config.yaml
n_layer: 14
vocab_size: 1835
norm_eps: 1e-06
attn_scale: 0.177
bias: "all"
init_std_up: 0.0389
beta1: 0.9
lr_head: 0.0137
grad_clip: 1.0
schedule: "wsd"
Each number is 500 + 40 x the weight over its row's rms, rounded and kept within 0 to 999. Layers, rows and columns count from 0. Numbers have three digits each. The size before them is the row's rms in percent of the matrix's.

# layer 7 MLP down (transposed), 384x96, rms 0.0543, rows 2-35, columns 0-95
009:470536560501447462469483567488515513542506516476519383480437446499499457444502515548511474508481495492419503507460487532461471457504516581530443532468499489517640543557457540436539518490555519504479529488424476506470502510493448566469517499493481470490577549474477483532526515411532485491
010:459498474459558540492534481430408551495518459489513490506540514516525490473550455452525498520438550565571574523512522517548580522550513467527409600504503540463434431451498518475485522463476499477505523522478428520517568443495458499475502491523517558528496483476496499459442494551534440564
009:467457438446544492554509500576445537501552568502461434481485505499520551471561508501485475521476526488488527563492486435637503461487538506505511515500523540464479468504490529505516574568522568579486493484484464473453488450487452461398486473490419501511553553448477530512530513542464470477
198:507544474433534582488541592552426536488555558488496456461550506452566515522514482498489547409523463543467443510518530500439536522515472490532488496496508474507590465498466433458511522455541448520490414516488432500507528537482555541488476472503555510547482471414468538456499478505553448493
008:499507552523498458497436523558558529480489445483398456528426441509477486439533554509514494532496507419439479534496505517462502459536495505469463544458531483557586499572469475389484534512494422537484579487478492485535539491467522479522484568500475512510523547531550505558451498508575512461
007:490493469491598473521487465525529475469503478504414418502479474516524582483548510515453450569461524465486493581439495451626478461524499493460450572438546489470481425531486460460487554536476530523475552500548475515486514482428494452496558499495499531504491495484524561463453465510520452455
008:530516554562522509468492472455543450528464483493438384494459483520489557541573554490538413458566554491479477507499522552419486563522450500474524517525549438592540511511482458443479532481444482469495475572522488552504521511442511567486520524462567451484529505511502472462455463469499484483
009:548476556487462495432546506458472517506517508494439352535463452534451541498534538475570504452555531520516490501540483566445578569518513478453490568506547520563542524516498463398483536490471480446495527542477468528530586466500487506479473521461524488494507531525483469517442508500530562515
181:526544473474520542504530478519460593485521498487501517547547476505493531563513428467476550462442454446518545521479432443535531481493508490532490464505438520470524468548597512507505541515439534496537528523479536518563417531448546595567503423491458516529487440510480449467493487492457525407
009:496481564513527480477495487497483463486488563484499332474455458526494546549565537508535469514500571501498526578492515523580485479487546532489422530469564488510528428507449474419516548497472514507515476552502500501418503449460474557456487518456512478465551516455426478481467497456531477494
007:511543522459450495417475483450542448527467542487494540474581515554483444550467480486545466531485489491493453510500566507559554450529560473436541439501447490581464483462424543478478481465480450460494503500436496465527503515573545440554483538486515509571506485499457452498433478494473589530
009:512525599484405486457439527467588532521459526470452485538480431523458458548482483518534525484546515498444440477492522517416493468506508542456540477486474478587584539493409520433495482455488465472484469511451538524518480556521516539546494565511531472508495550514473467512469505415528534483
012:426490547517511447460383519502556509449525495481452456518451518529509487537451507535521518549532454460413488518464478530466484476415485538485413485446556530492607459521418453496527513486506491530485564496510540498534555460466538517550512543501488512455451492466504557458531503497575483521
008:475478456514597518532539415513428487480516502505522420468501497519535588509577494463539519515482543544567573535527515535584486555526484434503455569515510517442456412460522486539481525500467548484503510514526477509479515482443486510483525436516540514485515458418486530464464480532498408494
179:533482494486422469511504466519485542466520475506458508532496512496455525594447421484461511558511519499480528443542481548476534478374480520524548510504420484528473479516534534448460514427466467504529507562445540542497549523457474525459442483477574490536486494449561526487595537584503531493
008:409493411451500527516499435540491511476496501482485615497538548502519472549506425451530484530482493504517506521520546473532558445528548455459550434562417499545422475412450544512448480460494481508475491485456489432521472512549546465487436501541472492511497489466488450517462475550442484496
009:557483577470436465415502516494518520485507483485400370529468504547467533510479528500570554465577481479476513502508472552522525548459512498435511539481592566570559516558506464464503538480505450459473535492506495503546555473474533491504475558469507479493425526494496506501475503519540565517
007:444560523482461501534506518573568497511451551483560572464536505508493457559503516553443491555487478458494485503473533454581476424551534568467536429520488466570501535544452514507520482496514481545522479457448541474420452553548547506513475551474496481572546532526492459569503508461541552477
190:570467533505572564522503461486475570504455527522525514497509498434459468524569504518491448435484423487503532498474498475552600535514471536516499473567419487498539529499509490442477454460515464478448530530560503547476544504394613554510503458553522509529503471488504446500514460454473458488
009:473552447508553530498480482521574466495485501510469477446502524501531535548548488515485451521552504486474538543422525452613450508501471554424550463571499432590484519534518488552505536503500511501450499495521555498471440546434549575496572543537519444503496474478557513480476460498464447444
010:506510443440501525476475455509484523479524477514450566486553600540546505504448452445524489527519519502486528478470517475632538523450501467476574478585500519528430508452532523589481499460502476496465510461518509483553478508509558439495481515527481506570414479492509531507509472610448521516
208:510554513501457464548539468449528588535551485478488436488469479502570499510546480486549507480579519480548452474481528557567442468527508443570468473523465437443531513547547551544433465480511470483532509458490478487466480470506482501524447510478495542484517469451621542482490395535456502520
159:556535446512522455551465475561540427575516513496537556507572448466499531493432498484467538475503527507484512511528536529536572472542490481472488485454414498547400489445576527475425512565447476551456547490497517501524464466492521499545386491502467510469550502566472471522458514510479503508
274:478526491528495513513477516500534603518546505510492524471450428427479511459495499459549500449535479478524380538460544471546432539544533486426476559518520509546483504499519500531491498586570543447555489553501490516492473402465521524532538525470456519485493394495450475478517538560488464499
007:463510517524483486556527556482471510541488521473532468481410457461478479492516492519426482477467521531531464438464467432425441521546441537488467562468523427506553567577545478456501469513523543550513460517466460531447458510487440585442502466440489493493525560510516466536547516455522456420
008:536450470530492551459574503446441520476532507529448431518479508523518572507564519457557450422559572530551558476543489526452552563546496468454536547566478449562484479499558500450453549483468521469476479569503455512511512484454501531454455515502534461454546509531524484521472511511410484509
009:486543534469553463449506475485480482467520453472425411546485514547512538547501537488517494540499512504501473516489480520503546505495489491489382576449614528510524477559474419441518534474454487473499520526526459524512572447465508502493487525442522525471454450505528564431461449522579448551
173:495512519537509560537452486497617436514532479491511450543540477498562553514572488475478550503521487488399527542478494467522511535490476473504442488404496462576464495417594518464512541452477532451455569501468487512471540531501512469455561508494496492466432487460530536485512514449459543547
008:496452504490531469495497519503548497513522556502448391528492456519474540507566498516562503530433489477443501588481539586450520456505540514453500543436527520465536463467438539380525547509519545500502546554491491520523587445516487492484547457508492494482533537459465498421498493439478440522
009:432542460450502460590462500572582518476482512503494545466516513473511510521487447528461519542480431471459487554417516440607470427489533589458512457508507442519505502525477530517513496515539549535476480488481565490422441516493546520471550500505473460514439500458495522443526484468484452431
008:440462441447541511527518472521464500488542550516486482480511489535532552492546466438513496563400516532519500569478532513572551493528551410474462535469502556427429435425451543485472529531506566512497539517475469514532547442557504456482502445514466543520474513426467498487467475561488459535
209:530503496523498522575495481516448607424492475468536576515450568496424526547549511472495493484482497576545571549528484522485483479479506481474476519453493511545413519537551464550464516518440465464519573488439500468571491538484486558484455521407489540461449526527504482517503491459425488483
010:477471491484547458557488496547496498486499526481446427487471494518536545491554510507458445543460518461428467576438509463616455424503531553471502531455556485471487430511445510432506571552508537584477521504521481482447499464448484458460529517484443518534539583467478535450485487496505459467
010:496533431507575517602534492554467513520499492514522505502479498482524518561598475513441466519487508456524537503499527486511427496629513519465512505518491454494412481528534504459501527513512544574498479518475472441437468542456485524452511476506521467521590517482559504491482500472480388426
# layer 7 MLP up, 384x96, rms 0.0773, rows 3-36, columns 0-95
010:465499528555432560463469534534523495531492533476541493460527500532456546489438568461510485449628423483460517504515408487494438454459466505450560450473461507493526469526436491537490496487514434496468430464513525507460499550479531466515505452499449465444558435510498461498566469469463508443
012:509536590537521525464511463519562501508480478539571470507511472478461462545473489528538486460549443553486442434531484560399527533545453488568480551510457493509481535496445521520516430436562437422472484440550540548519515502496508517560527562550532530506469499472474443516525456505455506563
205:534587453470500504521496451536497521451481522525511488480547507520523581561539518497476468470521532544498428511540541497487547619544488477546537510549476510502544438446439526466502482443488428487533525477513479531496474453451522461516587476468523560539529524372429517484483548490480494470
009:486479514506434469482506511392454504441440549568504537473542471476508534412454489474550456463487599512510569482501493533465512466455477482559561447492513499482469456473531484489510489518505498386557463487566498485521486445514455495452515474501429445430532455485494550459485467466456469468
009:479449609489425536493507566460466498557517540506556527481586498477478490473463441507543478459524462508475529452538469549381477485447478497557554490525430523505493524472479502493509450406512429459521474482525533477539536473525457536504477499525444466477549426487468518517516478460421519498
009:464466499502431485520480621456440568435480462512443569447467484525525488401430493481485528489475533495486527501494526466560474433528529501489486471410455551439507494519491486516512518544557518553521516516527491464523471440546502466440503434477442556455490461474509514524531547482459549446
011:472527508579513536539497571529505545482466538558539603469484503564521545461502579526533490518526543537524554531502550464574533471516513507506559461449518514497509512535509522544491551617558511553511538489591530518515471545583522473501558486540483537525540504495556532523563496556495510476
172:491441546506432503442531539485544504534495505481400425506459510540492460480433460537527501520557552478507448467551522508503556474522536504463450529512521509487477550544482478510459494518589473514500497421503423488455543449585439441466502553535518565491506580488486549560474487470523490565
011:484490504502405501448502505478507519529459433546488543434477526494468459408413488496495483439558462524487554437537500474467507467518467474504514507452423528491491569485463439529530479487545463465472520446531524500552469469569525466464514469522458573524449442434534503544562496484415556480
008:522482429533525526552464608493499549452544464546508504553495572542514465440522496525463508487516477500503562515486483539515481503467491518511509525490615499485555567502521486512569578538480540529577523497509525503461533555539502523518505538472547555472573549478546575510548522523557406490
011:506510378512465459499473523455467501399449463560416495493469515508521511408476481490501459502414546503495542523461527483526507497465525488493479504465602507449479514508545453518505550584470521473564542496514455493520440492556458447435519478443485506456484487482535547503486535476494432450
014:592500492468458540504586451491486539550456477553500536470536488420472523425523479463502440459552542515546582528548568447538497535563560482552585520523527510544463548512520521484537488520511480477537510470512548525535510503526391506485534440522533512540530544505516494549529515453487563500
009:492475559493440515465493575547524516551543517480561504461530551495473446472449504486470521462597393498457464487531426470456480453521483519469482498472396579504528523528438500488499477422501464608471470480487547483525520488539503515526468495513464521518560469505490476516536489488446589513
185:467425558500518479496502548456503512435449575488498458483457456534579453427510577526539523493553501518522453518520597437526516491573524496482438511503594498473513527489466485513555505521534480558426479429538454498490432478584524511514487527510505515466514518551493487537453462431509530484
009:561516507530469514457447590486520530458501460487523422539504511497448435448460495455472483466493433455444456434461423528439422499492478520512523562458544504440569498495460504503546519466495486524579466478492528510445539474463463508528521543395495492463555535478455509470532494460503426512
009:454485456554486529522539509534456490478447545570541561463482460478480491398526537512524437495456562516566526541486552430462541476514529474530511453444528488473460465509511511524491477601514492535537529477549537528500450517588403483471537462519482511530567532446545490531567458485472493466
007:552490472513516459513474502445523538490512482557470465581477550506530437477484497515544508512467519514508551472550498574464504552479445497571523593565546511493557540447534482478618503478510533452585551524506495475525557444511534535501488616516541541484470541480503564492511509514501440526
189:469465519596441525484518507477525498489501493522440464528481485556467469452489483524418526461577515521563479504478535522518402473533578491420501512504541500491511560490446531583498429532544483526499505512468484566518520438543441472555532505493441605482450486558492511479491437490515457503
012:526449561507506502527520588521476575514516540515515498536534486477511517479453484497529538525461507504539454503556494546444473522550532516600554573509492600460542541512517557509560472472548502587582517509511548495523564438521459543526524514467516519497527566510456538545546562467442525535
011:530487544527553549525508527563524522514540544489590466540508486476466457511530517517506528489478441474523445525507461548391492543568508523542460532476543521490545469523493559480531473489516514575588486498467564542438545517481439549569510521458536475484595596469484478501530503447515455514
178:497488446515548564473459493529479460481419492575520516508555494475462520474428528471424504502444475534465526507523458438470549513464500549445553555457537563545492461450495485405576518519505534510531484473509515523518558515480544477454503503566501465528494577520389500517545547487578494498
176:501545499550512512564420525523556504541467482534537490406482532457483506471417493439539460464487550521527473506527562558539538522499397481498499526410490502525485494440492527479554524499494433511484523531526511549551434539470518488553513478512432514495573536489446488485429525562456516425
245:499584506542469506541490506568472560477501429524496486471496486403446539513451490497499509410456496449517453518560483496535506566511494454474477493507499481485503490512419517446478514499529455478487565555513551528575408504505442527547552440457469571544541518449459494468510533550470436548
009:495545515545571470519479489471523563489464511527451500498480450531556592547494521504568555507532563535483464543584561535609513477511461496547524512568466553494502475485521534567536516519557525464466555516538488479557495469501588466488521535558520524506435472563494482469488542533509562543
009:472522569559511505519468557541488513475461494427534515451463446542488514461411572480513537532479498515463420483433476486459513459536502511489487469396450523415490483547448519525447490565564451590492505500544514524495488462514515464500560420517417526485487483462500494475550502517457491460
016:511485544542450567521539576514505554576497546564543578464552510514521564471518528492560490470583521498522616527553552493561486489506538516526621492506485525504519510508502523532552512530558479525530532504546558521530518527547490512503545483543488508534565503522527525543566526492476563469
190:520485478515467457559492507438543496455527529471478471494504422481491532485526515525490526483594473470486496487547506484532515487556475481528413446465458524534490607545487541497539503488520487450598519490448503532598518483486442518461586460559515509488519472528486574479506478573457408454
008:510536533495468552502512552529461463520486440516460547474534510522461511461472495518478406472565491553493559439481491473553511490468503505484514482478502488532461582526452441579434569540485420422460469483580479511547465578542477459482544468451539554489531428474513471570508483532522530499
009:543483523456495487441515473483477496526471508522429414527489473439496500503478464516519462471478503505511483433555501571364444547517477469576503583515495531494517564478482495525549455426498444481558524427496490509530583491492428500512506531449550484486486533497445452555502521441456493545
008:528523554549503548458459581507538534510518496475589462534575514501466478496467494513501467441599379513451462444518443549464479478490459521510506523508477501532529518537416511511496506418486423485495461445540506491482536556474472481547534541478521513473613467488479478487563481508505475513
192:481520447545474475514471537563518537472498467492480489546472483508401560525493487466422486458512461591501455495589493525519430562501498499560475542470452478551492457531503477549537503453553514498521496444562453526554572580493431483483521491476487562579462514506530519451573500494494455468
010:514468607495441549462524499505500484548481466538539533490551495481487466514462473551567485477527492544499525445522480599392534528494449483597508524536448501528491555489464464521519449422536422394505462478532537541553534493511491522515477525540503486467484426463488506549503474480460506523
010:477488560511459476490462563472514524516509514500466465488526488507505501485386494484550530490499518546448442481516414562492474454448443522522538572520388557453576518477455491549571476423534495468480478518524511520531547422496561524516495549545493521440472474536449474500521537499451547539
186:484545447521541425487423492572489533518518540546465493544454480473526510454437526515523519525528479540480506425502488477526481525552515477524487586462419522486580507496485547563504495426533564472444456408543478545483514512495429479524506452514475548457483509492492465434607468522530516492